Part of a small language model's weights.
Size: 26 layers, width 128, 2 heads of 64, MLP 512 tanh GELU, vocabulary 8192, 6.27M parameters.
Each number is 128 + 24 x the weight over its row's rms, rounded and kept within 0 to 255. Layers, rows and columns count from 0. Numbers have three digits each. The size before them is the row's rms in percent of the matrix's.

# layer 20 MLP down (transposed), 512x128, rms 0.231, rows 330-351, columns 64-127
109:120116134119075127086059135105132124128162146081125128145155176128179126140091137147150157172142138154130102111126148140103129129137170157113124177169106112117105123143139147120141175098138130
097:146154101138107147112100098130136160099129163144138144117115136108122114148162092139136140112106128145117162101162119134152129153144133113147121077139168166114119132206154109109143130107142118
110:144136156157121111116115134077101116112132153149119138107156097134148062120067088138126091109102140152173145117127194142127175157096117121122115121115146089137116084135160161120123110127111164
096:110127107170117142118147105151102154141100104157111120142114089149143172108140137167140092140104127151143134116080130127138139119120133102142110141157156149167160118139123133129131136123173114
097:089124153166109107165126089110143138085106110120133149145108120109117128138126124150116137090109132157131090128117103111103112130106175151118139115147120145130150154095167184138139134088163126
086:093148114139131090125093102108131067128086129146125117136121089141163104102142150151139096172137174120129137111120152153091138166161121143103137105067124133150163137077089133133156126111119105
116:103128131136148127114103161144130114150103135180147105161112141148135125127119093153156144165133158102124138162137156144116092073109134158100124120172144130135151156119162156122124068150093122
145:133118133149134113136109159137103117102128106171096144127129095164131182152125110166147105087088134144158124136092142110118094081124155113119138127160117109134087128086122135139161093106136130
100:149111140065105107123150173124080117117136124097114130111137143108175126123112123166111086120101121110129132147120137121113131112147137122158088136157175108111105123159112135136097145135100135
106:119120108117138118103132086157129123121133133141100117129144125104147129104111124154140126136100136143115138168127168158147081131121131128119134137139102141130165127255172153121146127125130103
107:134107095124177129143087132096108136116139148054138147134159165126135119147140115127100134077110129149145093111123168105074163128090112148112141102142141173138122096142135105122123110114118133
108:162120118101145141116081080167150097140129133095122125181118197121139127125139124123106104108134180127124141148108150172171112121122094144100116136088122102097116119117153137151114141142156117
081:111144157156135067128128129140127152146120131155127176116125129149165097145122118156138128095133097123134110126107132127110145151167083108115170096174142121133125146071154118086131115108097124
112:157179108117143169124123112130135107174124127149130114122118089101136150130108120154122164133142101131134165134173185098149148157159146112111116134103117140136105086126124141121118115122114076
084:166109140116140144127107107123107119121100101154109117114111141144103119146141122103156128101114134161124139112121171149154091146124079126101147110117132107132124173103143077077107117129120139
114:125107104124098105140132115128145149136120133144097145098151112166101146145145112141098144131189081125134118111149126132141127100102123139132113146177107108166089097118097153127124141127142161
092:141092106152092149130126084161121125128161128108140150130131107133113108098156135108119116132113116115178097130138150111166112147111124118128103163122111111103128122134166131114120130148103108
095:122167123188090129132154160111121157121087137163109132136124128121101118119127127164116147152130155121121159104122094123131169149142109124074135140103150134124161156111133162103106114107128160
083:105167159116117144091093128082114122143121116106135145112178099128133127108145126132134162173122130126140122100091161110146131075132122095107108106110131133116109124214123148126126138126127134
097:116095148122110114131159143114138123152131120124158082113126109126147126092099105121085109122133082141119143126137130117125158125135163117096142134144123146080115122152117152157120146168097156
079:108117111135096090114163163098094115161111136108147159115119147162063074122138133168149127134150088138126168143112150152120079131111123122124112102150104118142137107100134150138109106142125121
113:112090132115136136169125122137132172121090105128126082168123110132098130126085118115157159077133113147115104173094119196137154108130169141114143069159184111163131160152164153111076127128095132
# layer 20 MLP up, 512x128, rms 0.214, rows 331-351, columns 64-127
093:108115100111122126110102114160158121134110112168155131135128126093152120143109142145136146103112089163172108130176120112125068108148104169125098141123086113125091142157100110126130124096128138
110:173123100098101088144112123105123118074120164139130166137132160124157098154132139152122163151121134118152137143116137139087132108182126126148140166108121127159157169150121092137128197135158124
099:122147106112144168135148164152166158123136148127125173100152165163153095117166147101147107118124154109129130124161108189156125123168102151136108144125111149179144126100116141086130139130082156
098:150170160088161112095092128210142138117132107140110148126128143095135158150139182135123105160103152135129093114121129128091092178128121149101118113147120111131098128163129111102126179131121134
096:145151142129108082123116105132120133147146103145096183137127161137126147118107123128126155157117127137132112154124136145129164144136149061154152124129073102105091119113132094126126129126165089
108:121097081153146118137146094127116172164132132169099136119119123131159147139162130123153131116066161105119099169172148148157124114151155126121126149140129154135133156138121136104093126179105129
124:147129119157110116124142156159145147132154097126097129138171126146149178121104166153136127099165146128128073150124174144126106116170137143143160113141115096084129150141133141103137121153162133
096:127128134106135167115094147139150138102175114114120131136187121113117167123130186158155111148102138087127158144130149135114057119104145128151161109113142113094113114143137113152147097124141124
109:141108142113082119129110143155106146144081129125121115130082164093168126112142171148119155154114091148122120124142113121126183121097104130092128141127201145109143155176098123089129148148191149
111:103139126155095132130137173106133141114066146134156102144139123093134128107146150149139107126149120095110160145143151172134145118109109130177149132144162117106104091090149109093144143166102139
101:132077112092108101136144125162169159131066132124116104157157149109125087159115129165137127108132157156153107168119141148119150121159139122151169143096122133127134109122127104092100153126143109
091:119147139108117150102129105132177097131101118144147097100110139108097154118144100106189145132113149148115164142086169117108112100146180105112134160134100173111114127155154116128125165141145095
103:150143140150138141065115192169067125093129129099133160125146116160123155188138152146142136147131138186120137117107130155112151131135126154157150120136129138110166178111115153100101152082128144
088:116128152142133142116162095107096137120114137108104176125126103131118154135085101139133137160125077127136148149136131117160141127175139095131168137134186105083088106131124158118163162125132116
114:147154192121125153137087123159149134100121158101108090112144113088134139048140167130132161123103156142135103144156113085118128123131152106134172097093150165129158139121163132121139150115126105
096:124130128146131153135154141103114128135101101150097103149148107122115156123142105085127181098144164193077121117117153192098145117165110097140107091140130148134091143149108132099100075126131137
094:140143128133159128139091101154150143109102101156116139106100177100099131180123138129149147117095096134162177166150170124139083073073133106157138102114117104121128117134149134141081135149161152
086:133124114142103153186123165131146100155132100123130147120158129146096081095117119088126118121134135146105161135116135140109109134092191122133163104149152151143119176172100145134140138123153096
106:149122168141109106143107089133054132163143124157100138117122130119148080163135107098104130082145155161142157124117153114148164118100099109114119149086089103135130117160124115102100123134130160
083:098110137122157140151136149160118086136101142156136131086133111074127138110136140127110080134144146137117085136125131096120105096123126082190131102118088158079106125129136136129125096097181116
113:137118120146136139144127168104159107117109161125132143152134149161153161166137118115140112129088122151120080130128156170157128142105098114134155131154141099117124133107177165147143124135157127